Each number is 128 + 24 x the weight over its row's rms, rounded and kept within 0 to 255. Layers, rows and columns count from 0. The size above them is the row's rms in percent of the matrix's.

# layer 5 MLP down (transposed), 1344x512, rms 0.0832, rows 999-1016, columns 384-511
size [102 100 102 100 104 102  98  94 101 106  99 106  97  99  79  97 104 105]
[[113 105 120 129  77 145 129 137 126 146 124 150 122 141 162 163  61 123 125 148 103 159 134 147  80 125 120 117 135  91 135 118 104 143 118 134 143 118 134 170 101 174 118  91  80 113 108 138 119 132 130 132  97 118 129 131 127 111 153  90 117 133 113 143 139 131 148 107 129 130 145 135 133 158  90 130 143 108  94 134 179  73 112 157 148 145 111 184 173  92 136 104 143 154  97  82 124 113 111  95  97 185 128 136  93 119 118  82 126  64 155 151 122 110 129 132  73  89 135  90 146 135 156 147 148 129 101 135]
 [150 113 134 160 137 119 117 126 125 147 123 145 164 151 107 135 139 118  81 151 154 147 122 130 164 112 139 146 127  90 122 155 123 130 127 144 161 164 106 104 112 140 103 152 119 154 128 118 105 139  87 177 140 119  84 130 106 163 131 146 155 130 116 142 121 112 136 115 122 141  84 144 119 127 112 157 152 119 158 142 142 139 122 148 133 133 170 119 160 140  72  98 154 115 151 142 135 135 138 130 124 121 121 138 142 163 127 114 151 109 125 109 143 129 140 121 142 143 125 136 114 110 122 141 146 167 133 143]
 [135 116 110 129  89 143 134 126 106  97 178  92 139 162 123 127 154 128 127  95 122 142 151 156 124  83 124  70 108 114 150 126 109 106 134 125 113 128 110 148 127  87 124 117 163 142 115 141 148 109 110 116 118 129 178  82 137 159 112  93  78 191 125 101 124 130 135 107 144 159 142 106 112 104 102 103 166 139 110 123 150 130 150 119 174 107 108 143 158 146  91 170 108 184 116 159 106 158 144 141 156 129 137 109 138 192 116 142 117 106 128 163 144 156 125 150 140 122  83 133  88 178 110 145  69 123 148 100]
 [153 142 126 156 112 117  83 116 155 113 127 141 124 103 153  89 120 117 141  89 119  73 141 121 161 132 100  80 120 117 151 132 137 179 146  94 157 143 134 143 128 131  99 114 134 120 116 112 115 163 127  99 134 103 122 142 117  95  92  88 109 121 121  82 125 103 120 136 141 120 100 132  96 127 121 123 147 134 116 121 108 150 151  83 164 129  82  88 153 144 130  93 115 121 101 130 115 138 109 153 160 124 132  95 132 121 139 147 153 125 119 167 157 126 140 103 120 122 147 113 150 126 175 139 138 121 115 121]
 [175 145 120 142 117 183 154  93 122 151 107 131  90 116  98 141 107  77 150 101 130 131 138 164 124  97 116 130 102  72 110 111 137 149 127 132 153 152 166 129 125 130 131 181 123 142 157 112  89 103 125 144 124 162  90 139 105 117 110 101 163 132 138 147 110 123 168 141 153 121 110 171 137 133 130 140 117 146 139  62 167 142 115 112 143 135 137  75 113 103 154 139 138 105 142 135 132 153 130 131 125 106 148 124  87 118 142 117 131 143 145 106 129 113 115 143 156 115  99 155  92 111 111 122  55 113 145 152]
 [116 150 129 127 139 108  97 128 108 110 106 108 128 169 145 111 118 141 168 140 129  97 174 141 149 148 135 153 181 140 166 124  85 155 159 135 165 120  94 128 122 153 159 131 119 149 145 135 113 123  78 113  88  86 125 122 134  98 118 108 137 121 123  76 142 111  60 135 151 117 160 144  86 150 137 141  91 136 127 122 129 148 166 139 192  99 162  71 139 119 133 118 105  93 117 133 104 159 113 134  87 152 140 112 204 140 138 163 106  76 153 150 137 133 126 145 148 137 121 125 116 131 124  91 177 134 130  91]
 [ 82 167 175 143 104 146  84 117 118 133 119 123 103 135 144 114  97 137 127 117 101 122 170 110 101 103 123  73 125 126 129 120 117 162 143 140 129 128 143 134 115  89 139  96 102 106 149 168 128  99 128 175 136 137  92 126  83 125 121 115  68 140 124 126 144  64  85 134 129  91 115  82 153 130 148 133 145 196 163 135 128 148 122 123 163 130  89 138 143 113 146 120 108 139 140 118 103 117 122 132 113 115 110 108 159 143 181 122 120 102  91  73 151 107 106 122 118 105 169 159 131 122 105 124 136 143 104 110]
 [100 125 130 122 126 129 118 153 145 138  77 151 120 103 100 128 114 114 143 108 101 122 112 126 110 171 133 158 130  90 125 109 114 108 146 145 159 135  97 103 114 162 141 132 126 107  93 148 156  93 130 124 160  93 130 110 126 117 123 114 147  96 146 116 137 117 143 133 140 137 120 111 144 113  82 165  88 161 147 126 141 125 157 147 141 125 128 144 115  86 112 122  98  79 112 142 158 145 167 120 157 123 129  87 132 133 151 150 117 126 133 117 145 161 143 117 133  85 142 132 104 177 164 170 144 166 131  90]
 [ 81 138 183 113  87 139 108 127 128 140 104 125 150  94 125 170 123 133 156 108 167 114 136 116 122 127 122 103 130 124 143 175 126 161  83 127 140 127 138 126 122 148 108 146 128 108 143 169 119 113  73 147 151 128 146 123 146 142 125 145 108  96 127 143 129 118 107 139  98 130 165 110  97 125  99 120 148  77 161 137 177 140 131 133 118 166 156 106 145 144 145 135 117 144 154 162 117  99  97 155 145  85 121 125 111 130 110 114 155 149  94  85 135 140 120 145 157  97  87  81  88 103  84 139 144 127 124 123]
 [147 122 104 125 127 114 159  83  95 140 121 107 109 152 112 144 138 115 100 175 154 123 146 131 121 122  77 121 140 135 117 129  94 144 102 150 141 148  87 117 138 148 119 133 105  42 138 150 136 156 121 164 116 150 105 146 155  71 139 148 142 140 154 113 121 151 105 113 146 131 116 120 158 111 142  70 167 119 132 157 100 119 114 146 143 168  78 133 125 123  90  67 140 122 161 110 150 106 158 103 144 159 141 113 137 160 119  75 119 120 175 125 118 138 115 142 119 117  99 108 126 168 135 159 106 141 154 163]
 [ 97 117 108 156 157 101 155 109 156 147  91 153  88 168 103 147  84 131  72 131 138 132 112 126 111 129 111 122 121 189 125 115 152 132 139 168 121  88 156 164 144  82  98 124  92  92  89 124 121 119 166  94 112 121 118 126 109 146 120 148 128 128 119 133 100 115 104 146 139  94 145 127 128 140 124 182 139 177  84  87 160 125 166 178 181  75 120  84 133 104 103 130 137  98 138 119 189  48 126 162 163  90 118 166 141 143 133 134 134  86 190 118 123 133 145 111 122 131 101 116 131  96 112 114  82 122 115 137]
 [144 146 117 164 215 116 119 161 159 137 132 108 179 137 145 147 106 167 116 132 102 135 156 137  94 117 144 127 122 120 103 133 137 116 112 109 141 109 120  89 110 140 138 107 151  96 166 155 100 117 144  88 103 129 113 103 116 111  95 124 123 100 156 150 133 150 139 134 151 122 169 103 136 168 168 113 178 125 120  95 136  97  89 147 137 154 104 150  93  95 127 109 142 125 123 125  99 135 121 106 130 150 100 143 127 129 119 109 108 153 140 148 147 138 150  98 120 147 140 110  80 140 129 153 119 136 118  65]
 [139 159 108 131 117 135 157 128 125 132 140  74 143 112 145 131 123 131 137 167 114 116 126 158 159 107 146 128 101 113 120  90 155 109 147 117 115 161 107 108 150 115 103 128 126 192 124  86 112 159 166 126 179 138 139 118 149 152 117 152  88 164 126 123 146 128 150 117 123 122 111 149 156 118 111 125 151 125 125 127 101 192 105 160 140 119 154  96 107 130 162 118 114 177 112 131 118 122 161 107 121 125 142 127 111 176 112 146 117 134 161 150 161 114 136 132 115 121 119 131  63 111 113 115 152 107 109  88]
 [134 121 133 104 140 117 126 155 174 161 167 105 133 128 105 151 143 140 166 131 102  88 160 177 127 147 136 157 124 107  95 179 146 150 112 148  94 156 140 102 109 107 124 122 126 201 153 115 113 133 169 122 119 149 169 123 121 116 135 121 141 136 125  95  67 102 147 142 130 155  68 115 133 138 140 130 110 119 131  85 112 158 103 141 103 116 131 176 116  85 147 116 138  76 115 153 118 140 122 139  64 120 123 165 118 159 142  62 139 106 180 152  97  97 114 147 119 164 111 114 127 113  79  94  80 122  92 148]
 [120 128 111 104 139 104 162 119 128 119 137 107 144 183 141 137 147 136 144 121  92 179 120 165 149 156 124 112 115 112 108 122 100 135 159  95 132 163 164 147 140 139 117 114 109 123 133 135 132 107  84  94 133 154 113  79 146 142 124  93 121 131 159 116 130 159  85 133 142 154 141 153 115 114  92  87 133 116 111 139 128 136 109 127 137 105 173 125 122 137 149 102 126 102  90 126 160 146  90 143 144 147 116 149 136 129 163 108 153 132 102 110 126 144  95 152 118 108 103  97 164 123 123 104 167 156 153 120]
 [127 102  86 107 128 148 120 116  81 141  61 168  67 122 105 149 116 137 119 143 130 128 154 106 104  89 155 121 118 125  97 139  90 183 110 128 170 169 119  96 114 144 122 135 131  91 103 151 125 128 124 117  81 122 116 118 154 108 108 158  54 104 139 136 126 153 112 157  74  62 135 120 156 109 116 159  91 146 110  85 143 176 134 116 198 146 117 153 103 106 143 147 150 141 154 142 145 131 109 134 134 146 193 106 127 108 130 140 125 131 159  84 148 120 131 116 163 102 137  90 120 154 116 117 124  93 112 156]
 [ 84 145 123 141 127 127 143 129 141 112 106 160  98 108 132 150 134 137 112 126 104 136 139 155 129 100 127 176  91 127 146 127 133 152 133  96 157 126 144 101 133 127 111 131 140 160 139 134 139 155 125 179 135 159 104 148 107 132 118 116 123 104 135 123 177 182 114 160 143 125 168 132 115 158 119 117 147 143  89 116 142  70 105 133 123 159  99 149 104 139 137 143  85 141 133 101 147  89 138 156 122 119 101 111 182 100 120 103 133 132 112  99 114 100  81 117 139 155 115 120 123 122 120 152 114 144 155 142]
 [142 106 136 138 160 164 146 144 130 138 118 146 130 130  89  95 116 122 145 108 128 132 192 146 114 132 161 123 132 117 149  87 109  99 123 145 131 127 106 157 136 118 102 132 135 150 145  95 110 109 103 124  80 150 131 161 201 124  95 162 179  90 128 120 120 151  90 167 111 124 133 151 143 112 118 144 139 161 110 112 135 152 117 116 164 116 163 132  99 116 139 114 177 121 153 122 144 145 124 142 112 117  78 104 152 124 139 146 104  86  89 162 170  81  80 100 127 133 166 116 102 100 140 124 104 165 133 157]]
# layer 5 MLP gate, 1344x512, rms 0.0894, rows 1000-1017, columns 384-511
size [ 94 107  99 102 108  95  96 101 104 100 104 102  97  79  95  96 105 102]
[[126 148 107 124 141 102 127 135  71 156 157 134 117 180 114 151 144 129 105 142 146  90 152  79 144 142 148 162 117 119 129 134 133 148 124  77 130 126  84 106 154 132 117 129 106  97 147 119 109 144 117 137 142 142  81 126 148 166 172  90 132 112  98 100 161 109 128 155 136  99 154 127  75 143 111 107 137 162 148 137 142 111 132 162 112 102 125 142 149  98 146  88 164 151 189 127 127  72 117 101 114 107 145 129 122 125 118 103 135 128 136 141 101 183 111 109 143 107 177 113  78 139 135 124  94  70 123  81]
 [136 137 127 101 130 130 162  99 129 126 194 144 115 157 134 109 117 162 107 145 137 128  93 106  98 149 125 157 168 144 125 145 154 126 163 152  77  62 119 121 123 148 123 121 120 128 121  82 107 149 162 116  99 126 104 119 140 121 148 149 121 151 127 195 109 100 138 155 117 122 131  88 158 126 127 148  50 138 106 124 117  94 146 104 152 130 101 127 108 103 143 106 110  60 127 155 118 120 139 124 137 129 180 133 143  85  95 114 114 142 133  86 113 141 158 161 107 152 127 174 129 148 185 114 141 121 124 133]
 [170 142 131 135 101 131 162 144 138 105 130 156 128  97  90 127 134  77 148 128 149 156 138 121 130  53 138  81 132 132 126 103 104 156 125 108 158 136 145 124 102 144 121 136 108 135 105 135 135 148 116 102 144 154 120 151 154 112 121 139 104 164 128 146 109 131 109 107 120 111 127 107 109 112 136 128 130 118  95 141 122 147 130 161 122 156 103 149  74 154 102 117  88 118 137  96 138 158 130 130 189 105 141  85 134 122 133 151 129 183 133 143 132 129 133 144 107 138  90 151 120 151 125 153 203 121 117 133]
 [146  87 100 102 127 138 121 125 115 135 108 103 139 155 101 168 130 127 110 114 121 146 119 128 127  98  96 125 136 117 145 140 159 141  80  99 163 192 129 129 126 149  71 107 176 102 122 165 152 119 135 104 142 132 115  68 125 125  84 107 131  95 133 104  67 121 132  94 142 121 163 120 117 157 163 146 185 130 134 120  99 127 146  93 125 115 183 145 144 148 154 105 113 137 137 139 104 130 150 119  99 137 113 150 118 148 132 161 135 152  98 172 134 102 129 149 115 143 101 143  66 141 114 139 109 110 137 106]
 [152 123 153 112 117 122 126  78 111 185 140 112 132 159  98 101 121 126 101 115 144 145 121 111  81 117 109 119 146 117 104 133 150 112 123 124 104 132 121 138 145 129  95  72 184 160 134  87 145 130 164 114 118 147 105 142 125 173 132 117 120 131 153 142  83 172 102 130 154  95 151 150 105  88 138  99 146 110 130 146 152 118 149  93 101 181 114 159  91  95 102 146 131  97 141  90 136 122 136 124 112 148 126 106 111 144 106 125 160 184 102 133 101 112 144 118 134 153 144 156 134 162 116 174  99 122 107  98]
 [142  87 173 176  98  88 105 150 108 148 153  93 141 135 122 159 133 159 127 122 124 139 109  94 153 137 116 143  92 143 102 153 136 125  87 122 157 123 132  81 120 174 174 122  93 131  91 169 145 101 112 129 137  93  89 159 102 122 122 145 119 133  97 126  96 109 160 156 112 110 139 144 105 159  80 110 137 194 140 132 122 141 133 129 138 125 132 171 114 125 134 133 129 156 126 160 140 124 151 170 146 112 118 123 119 124 140 142 116 131 137 114 138  75 129 113 130 119 161 142 123 104 121 143 135 128 116 134]
 [167 125 144 128 123 139 117 108 165  82 141 123  97 173  79 120 121 163 103 102 159 126 147 123 152 119 138 100  87 140  94 117 114 133 111  74 163 161 172 142 146 158 123 139 131 131  85 109 109 114 101 121 132 158 126 140 152 125 169 181 121 135 139  75 125 136 160 141  96 128 132 144 128 157 138 127  81 134 134 131 144 148 107 138 132  89 144 152 158 149 130 103 143 118 141 160  95 181 112 148 120 168 136 104 147 150 141 146 116 102 154 133 128 138 137 142 149 123 123 154 132  97 121 123 120 136 107 144]
 [ 91 163 125 113 107 110  95 116 130  79 102 134 123 125 134 104 123  93  81  93 110  95 127 121 121 112 149 152 152 183 136 148 142 121 144 146 158  47 138  87 141 133 153 122 130 136 152 176 157 147 131 116 121 143 146 159 139 105 179 136 151 135 126 129 141 132 136  73 131 129 149 132 114 117 118 128 115 150 114 129 132 117 130 126 180 101 131 111 144 114  95 102  97 134 127 118  94 101 121 109 133  93 126 121 109 111 106 161 109 158 115 105 148 135 139 128 144 133 139  92 104  98  96 130 159 128 150 107]
 [ 80 175 128 107 116 133 138  89 125  98 137 128  83 159 135 161 119 110 118 118 120  70 138 206  94 124 128 103 123 152 108 174 117 161 131 129 153 124 113 177 104 117 118 134 119 111 121  88 137 113 140 145 161 132 133  90 124 118 173 112 116 163 111 118  97 104 145 142 109 106  94 152 149 145  46 121 138 122  92 126 123 142 112 142  77 130 141 154 118 130 130 151 116 117 141  91 145 128 112 121 134 120 113 138 205 155 111 144 123 140 153 171 120 140  96 179 143 152 138 133 109 102 131 142 148 135 107 111]
 [116 115 122 109 132  99 165 142 122 134 127  80 139 121 112 136 118 120 107 115 127 135 131 152  65 135 154 120 120 127 143 107 149 150 100  94 114 154  66 105 110 110 155 133 122  90 177 126 110 160 113 159 103 132 132 121 126 170 118 146 110 159 115 108 117 109 152 123 129 155 185 118 139 126 147 121 172 128  96 124 176 136 138 141 150 133 122  85 175 138 144 180 140 134 156 104 178 157 125  71 118 144 141 100 100 152  92 160 116 109 117 122 110 100 114 120 148  62 132 125 134 145 167 102 113 142 107 159]
 [162 155 142 117 128 108 121 119 107 172 123 148 127 147 135 140 108 124 132 130 149 132 148 130 126 109 145  91 141 137 147  91 157 148 148 119 109 111 108 131 121 105 141 101 113 139 156 129 108 121 117 124 147 111 139 124 126 135 104  93 104 101 164 132 124 133  95 109 129 114  88 114 143 134 139 124 148 108 131 144 139 125 151 141 108 168 123 107  47 118 145 157 108 113 120 133 129 120 108 111 109 124  94  67 120  99 162 124 139 111 120  97 127 139 134 146  92 145 125 154 132 101 161 123 139 141  90  89]
 [149 106 127 143 153 174 134 121 114 125 117 168 125 129 106  86 105 171 101 134 170 114 127 107 141 111 146  65 165 176 129 119 104 131 119 138 137 139 168  92 171 116  93 131 116 140  92 119 130 181 133 149 105  96 132  94  94 111 131 108 121 126 194  97 144 125 146 105 167 107  66  81  99 145 147 156 190 152 159 119 109 133 153 126 103 107 103 101 125 138 114 163 112 131 111 165 167 173 164 150 121 166 150 145 116 125 107  99 153 151 128 115 144 102 145 145 139 142 128 120 150 151 134 122 134 143 149 119]
 [127 127 139 148 136 135 132 143 129 111 150 154 118 109 143 153 136 165 100 125 107 105 133 150 169 128 113 120 146 138 111 114  99  98 120 125 132 132  86 144 151 104 113 124 170 155 141 122  88  91 148 115 158 127 124 139  93  87 139 109 161 117 145 115 156 126 113 173  91 138 146 141 127  95 147  91 116 129 107 163  97 124 184 105  90 139  89 162 148 211 156 152 101  93 129 123 135 135 148 108 135 172 153 148 121 134 161 139 122 177 154 135 136 140 131 135 153 109 125 110 121 121  87  95 192 107 159 109]
 [147 130 119 131 129  90 111 121 131 125 175 166 115 128 153 112 110 159 109  95  95 129 113  78 146 134 121  85 157 170 115 138 125 138 149  95 104 133 104 113 130 125 167 119 129 152 103 151 118 135 170 138 165 120 145 109 149  75 132 146 163 135 153 118 159 153 109 163 144 139  96 162 157 119 172 143 182 163 124 143 104 134  66 188 143 136 133 135 140 149 154 111 126 107 123 110  84  96 112 136 133 161  72 141 121 180 132 187 110 135 134 128 124 141 169 164 184 136 135 164 110 163 142 142 109 152 130 139]
 [153 154 162 196 107 114 167 127 112  84  98 123 131 141 131 109 115  85 123 109 124 118 137 125 136 139 117 127 139 120 143  82 113 154 163  94 141 127 118 121 123 110 115 120 113  90 110 153 151 147 146 145 131 100 134 182 161 121 135 127 158 169 111 143 145 133 129 156 170 115 137 161 128 122 126 146 105 105  87 132 119 123 139 114 110 133 195 131 118 124 135  87 108 109 144 162 102 110 120  77 115 159 139  70 132  68 119 109 167  85 154 113 132 100 169 127 163 118 180  91 151 136 124 111 139 127  98 110]
 [142  95 116 148  97 126 150 126 141 194 146 110 101 123 128 127 125 118  80 127 106 137 122 132 123  97 121 111  97 125 136 153 152 146 122 164  93  94 129 131 118 130 150 153 106 121 139 130 148 150 104  96  98 122 136 161 133 119 130 119  86 129 143 160 141 127 184 118 137 145 110 107 127 160 134 141 144 135 150 144  83  83 139 132  97 131 167 129 127 175 155 128 165 179 141 150 132 102 118  89 143 127 104 140  93 124 161 149  98  98 111 122  78 128 184 130 129 136 113 123 124 123  79 142 181 132 127 127]
 [143 118 158 131 145 146 163  97 118 180 120 102 119 125 147 162 136 122 104 144 110 170 115  55 136 126 154 102 116 117 129 142 129 112 103 125 140 125 115 175 113 133 141 114 162 132 132 142 167  84  64 135 102 134  58 146 136 150 130 120 108 138 136 146 133  84 110 162  89 109 121 101 147 171 132  92 126 164 134  94 178 112 127 123 123 135 150 129 157  92 101 137 136 129 173 107 114 125 142 154 151 148 141 123 106 115 130 120 177 155 128 118 148 157 162 101 149 110 120 150 123 147 129 116 167  93 113  92]
 [133 124  99 131 102 167 140 139 105 147 105 138 134 170 143  94 160  98 134  93 185  94 100 129 119 121 120  97 121 117 137 134 113 116 147 152 132 125 101  97 154 134 138 118 130 152 140  71 158 143 119 134 109  89 176 141  76 164 123 108 124 141  98 105 123 148 114 138  89  93 127 130 204 133 122  99 170 130 128 141 138 114 154 145 113 112 105 184 111 152 152 117 118 133 117 132 127 117 103 110 122 145 148  92  95 108 119 105  98 141 132  55  95 124 123 123 114 141 119 147 130 125 105 130  75 142 172  75]]
# layer 5 MLP up, 1344x512, rms 0.0965, rows 1000-1017, columns 384-511
size [101  99  94 103  99  99  96 100 102 101 102  95 100  82  94 106 105  99]
[[ 91 146 125 144  96 110 124 156  95  91 107 155 170 135 140 133  91 125 136 147 142 147 131 151 119 147 117 155 122 132 122 108 144 118 128 144 136 123 158 132 143 139 108 171 141 133  95 156 112 126 147 171 123 149 140 128  89 106 100 122 122  75 158 137 128  97 137 121 146 101 117 130 141 134 115 133 164 104 126 182 105 150 143 138 122 107  81 156 103 139  98 160 117  96 118 178 134 129 155 140  95 152 103 133 155 127 126 143 129 133 127  72 132 107 154 112 120 138 105 133 104 124 123 136 157  97 123 136]
 [107 118 174 114 118 141 143 135 162 154 167 153 164 145 165 118 140 139  94 131 131 128 107 195 158 121 176  87  85  57 118  89 116 108  69  97 133 134 118 122 115 153 122 141 142 113 139 137  73 111 167 111 104 176 164 111 156 144 153 120 125 162 133  79 130 122  97 138 105 167  92 184  86 123 127 155 135 102 128 112 138 146 145 142 106 145 162 133  86 147 123 111 122  90 118 100 131 104 131 128 123 128 140 130 134 124 116 162  79  95 130 129  97 125 127  96 132 122 120 102 132  78  80 105  96 113  90 138]
 [134 119 132 122 164 116 113 117 124 116 139 108 129 124 132 155 108 147 146 129 156  96 137 131 157 137 109 185 118 130 141 153 126 143 128 115 117  95 142 123  98 125 131 150 169 114  92 148 144  99 157 155 118 129 145 138 122 163 196  89 139 173 112 134 142 137 137 137 104 140 168 118 112 123 104 153 102 145 150 119 145 159 140 134 131 140 140 103 170 124 153 149 166 100 160 111 128 128 100 150  97 123 157 113 116 153 134 173 105  84  82  74 118  78  88 150 120 122 135 124  96 105 133 137 122  99 103 120]
 [130 115 130 168 155 135 121  72 148 144  94 107 136 144 122 161 131  70 149 109 130 134  91 114 106 157  61 140 111  66 105 115 124 153 110 102  94 106 169 143 107 156 140 185 174 102 183 139 126 129  93 108 144 160  64 137 114 187 102 132 146 106 156 150 144 173  74 111 162 107  51 172 119 110 112 120 126 145 125 120 149 137  89 124 145 118 136 131 144 144 138 130 140 154 155  88 119 112 154 123 142 173 154 124  66 102  76 130 109 122 138 142 139 122 120 115 160  97 107 105  95 161  50 107 128 111 134 114]
 [131 118  78 100 159 168 136 113 131 152 135  90 139 137 121 149 119 114 134 127  91  88 123 107 110 116 158 124 116 127  98 144 160 143 143 123 159 118  91 146 167 122 141 122 136 137 148  92 107 161  87 134 151 137 146 140 158 110 130  80 133 107  94 132 109 154 127 119  81 114  85 120 135 172 132 141 158 140 154 141  62 131 123 137 175 137 127  56 125 135 123  78 136 108 172 148  95 156 112 170 125 110 143 195  85 146 110 118 140 126 132 129 155  85 144  93 154 144 132  93 116 101 133 152 116 114 170  95]
 [126 164 142 141 109 114  93 116 193 124 173 147 156 149  87  87 150 157 131  84 137 108 131 114 139 145 126 123 143 133 105 100  65 106 114 123 157 100 141  95  84 135 108  75  93 153 129 138 141 139  89 119 129 136 110 122 120 108 206 128 151 116 130  98 124  86 163 142  90 141 139 125  86 132 117 138 106 139 129 145 113 108 105 106 126 122 151  96 113 115 133 111 119  81 116 161 108 124 143 113 152 141 190 120 139 110 167 135 119 139 115 181 137 157 140 118 120 110 128 126 100 172  92 119 171 118 114 168]
 [125 171 122 145  86 110 118 146 141 147 143 112 113 138 113 116 138  96 130 109 160 116 163  97 148 122 144 135 135 135 118 141 143 126 125 150 137 155 149 149 117 117 121 109 140 137  92 123 110  85 130 146 174  88 121  87 148  80 164 126 148 128 106 102 150 130 105 111 117 108 139 128  98 141 155 111 146 101 140 153  96 134  63 105 148 111 132 145 133 126 115 126 109 105 112 123 151 117 175 149 104 117 100 130 167 120 101  99 158 113 180 118  96 178 145 114 113 123 135 159 151 152 152 144 135 141 127 132]
 [127 106 129 121 103  96 152 111 123 134 111  92 111 147 118 126 120 100 115 154 160 147 144 141 124 144 156 102 126 168 101 149 113 128 134 142 100  92 140 123 151 138 138 154 125 122  80 171 127 126 105 118 138 132 135 129 146 140 133 134 139 137  85  86  94 111 118 113 153 152 141 115 125 124 124 148 162 141 101 107 109 125 112 132 129 160 151 151  79 114 154 104 112 142 131 124  58 149 154  93 154 172 108 146 104 155 121 120 105 111 136 120 108  96 116 156 103 117 159 135 169  77 138  99 114 111 140 156]
 [128 141 141 115 153 116 177 142 115 110 119 137 133 134  97 120 116 163 129 130 164  63 147 106 115 116 131 123 141 105  93 121 103 153 159 168 117 143 117  77 119 119 138 139 155 129 142 113 141 139  91 156 136 165  97 156 142  75 165  91 134 194 153 113 144 160 153 156 140 122 136 137 129 109 106 100 112 131 137 167 104 162 153 138 111 139 107 131  94 150 108 147  83 102 145 158 113 154 137 133 100 141 163 127 122 127 137  87 169 129 137 114 150  92 129 118  97 108 120 144 134 123 109 124 123 141 138  91]
 [125  96  91 176 124 161 150 135 137 126 129 128 138 150 126 128 136 120  68 136 136 138 126 160 110 148 127 145 180 157 122 110 144 167  71 107 136 123 124 136 150 144 110 112 140 123 152 113 133 144  91 117 140 124 149 108 101 167 151 153 109 105  98 111 137 109 164 124 148 138 136 105  95 135 136 108 143 158 132  84 129 120 172 165 133  92 158  89 136 145 150  91 116  91 161  87 165 105 167 160 163  84 115 117 169 147 143 172 126  86 120 132 117 133 101 142 103  82 137 179 108  89 143  90  97 135 139 141]
 [ 96 148 122 121 127 107 150 156 134  98 113 133 114 110 178 129 145 100 122  77 121 129 157  80 102 111 178  78 147 104 120 120 135 130  96 111 140 110 103 117 150  93 138 130 160 123 172 147 147 123 124 110 109  91 149  86 151 155 149 103 129 135 135 144 164 141 154 126 106 125 166  80 143 139  97 135 161  97  79 116 134  98 124 132 143 110 163 108  78 185  70  96 128 147  74  93  87 145 141 149  85 138 107 140 128 106 132 148 136 117  76 133 105 140 121 124 122 146 146 130 150 136 130 104 134 107  80 112]
 [125 150 145 139  99 198 130 147 158 123 114 130 125  85 107 153 164 113 120 118 114 117 154 132 114  90 115 130 167 123 160 161 157 137 119 144 122 113 137 153 109 130 153 121  80  88 131  99 124 113 178 133 107 124 118 112 163 128 160 125 124  93 119 132 154 122 131 129 126 139 113 136 118 127 145 160 145  84  99 158 100 131 130 137 160 117 135 164  69 118 163 107 111 143  88 119 102 122 137  74  85 154 139 134  97  97 135 194 130 105  86 108 134 129 110 108 108 102 132 122 139 162 140 144 168 109 100 150]
 [109  91 153 134 131 155 148 138 142 135 130 157 108 144 191 125 112 124 152 105  90 122 110 136  78 112 139 153  91 118 100 158 150  87 142 159 117 138 116 137 132 135 122 111 100 156 171 112  93 124 109 146 149 132 184 132 128 154 155 100 103  90 116 173  96 132 122 117 122 157 171 156 134  94 113  86  87 112  97 128  95 148 165 115 105 133 173 140  88 115 121 129 103 127  66 125 112 159 107 136 154 112 179 117  96 151 144 130 110 158 134 133 121 121  96  95  73 145 113 144 128 103 152 151 136 117 138 134]
 [ 73 118 100 121 134 152 133 154 158 133 129 125 132 117 142 134 126 137 135 137 145 164 150 115 138 136  89 155 133  96  93 129 173 109 163 140 120 108 145 129 156 141 150 173 108  92 143 136  99  93 140 143 130  73 108 137 112 164 148 156 117 147  95 126 105 116 130  96 146 115 126 113 124 112  98 134 125  88 148 166 137 141 162 122  93 128 146 126 104 156 165 112 148 134 146 131 133 130 122 112  96 187 101 138 163  91 110 141 162 179 114 148 146 162 136 158 121 109 120 125 118  92  89 126 124 107 145  80]
 [106  92 139 145  85 138 128 103  68 174 155 144 148 131 110 107 186 105 116  75 138  97 111 110 116 142 114 144 131 162 114 137 109 155 109 102 129 117  83 125 102 123 101 163 121 141 136 120 127 182 111 113 132 133  93 159 180 130 135  94  81  46 164  98 152 111 131 186  94 151 150 145 127 106 159 169 131 118 100 113 165 130 158 111 156 143 148 181 130 119 120  72 126 140  92 128 159 137  93 170 162 154 179 123 145  96  95 110 102 117 136 159  97  79 119 132 117 128 141 114 130 145 141 171 138  85 124 148]
 [153 142 143 134 122 151 114 111 138 147 130 133 130 105 137 138 111 132 117 121 149 124 135 140 112  70 164 130 130 121  99 127 181 161 145 139 140 122 140 123 152 136 121 117  90 113 158 158 107 124 116 141 148 138  88  99  83  85 118 158 121 137 150  91 155 144 125 111 103 128 141 101 154 143 171 148 121 131 108  97 108 140 121 149 151 196 134 209  99 139 133 123 127 137 114 149 156 163 107  82 124 111  92  96 133 129 105 188 144 181 162 106 181 111 149 145 112 136 101 178 109  93 157 127  84 146  82 159]
 [150 115  74 119 125 123 115 118 105 124 135 127 149 147 113 127 134 134 108 143 158 140 122 159 207 111 114 127 140 143 103 145 181 132 136 126 136 140 157 186 147 132 140 155 153 153 134  97 161 111 143 138 122 123 141 140 164 107 114 152 125 130 155 146  73  97 148 129 118 121 102 103 125 107 139 137 114 147 119 117 135 161 179 146 124 108 151 167 125 116 148 116 131 110 142 108 102 120  92 101 126 126 160 123 126 104 149 125 120 128  62 118 143 166  80 144  94 106 118 122 156 131 185 137 133 133 121  88]
 [121 144 152 138 104 118 134  97 134 120  75 170 117 164 175 120 147 131 126 141 208 117 123 105 151 139 133 126  58 102 138 138 104 128 129 106 137 132 142 111  70 160 112 108 142 139  39 161  99 118  89 170 160 147 142 114 116 132 113 135 109 157 147 104 172 148 126 173 121 118 104 121 136 122 124 129 145 140 112 158 124 108 153  91  84 167 125 154 126 144  63 148 102 124 151 186 147 126 133 133 112 113 131 174  99 127 124 135 147 158 112 123 160 151 102  94 121 117 132 124 100 159 117 113 142 161 120  99]]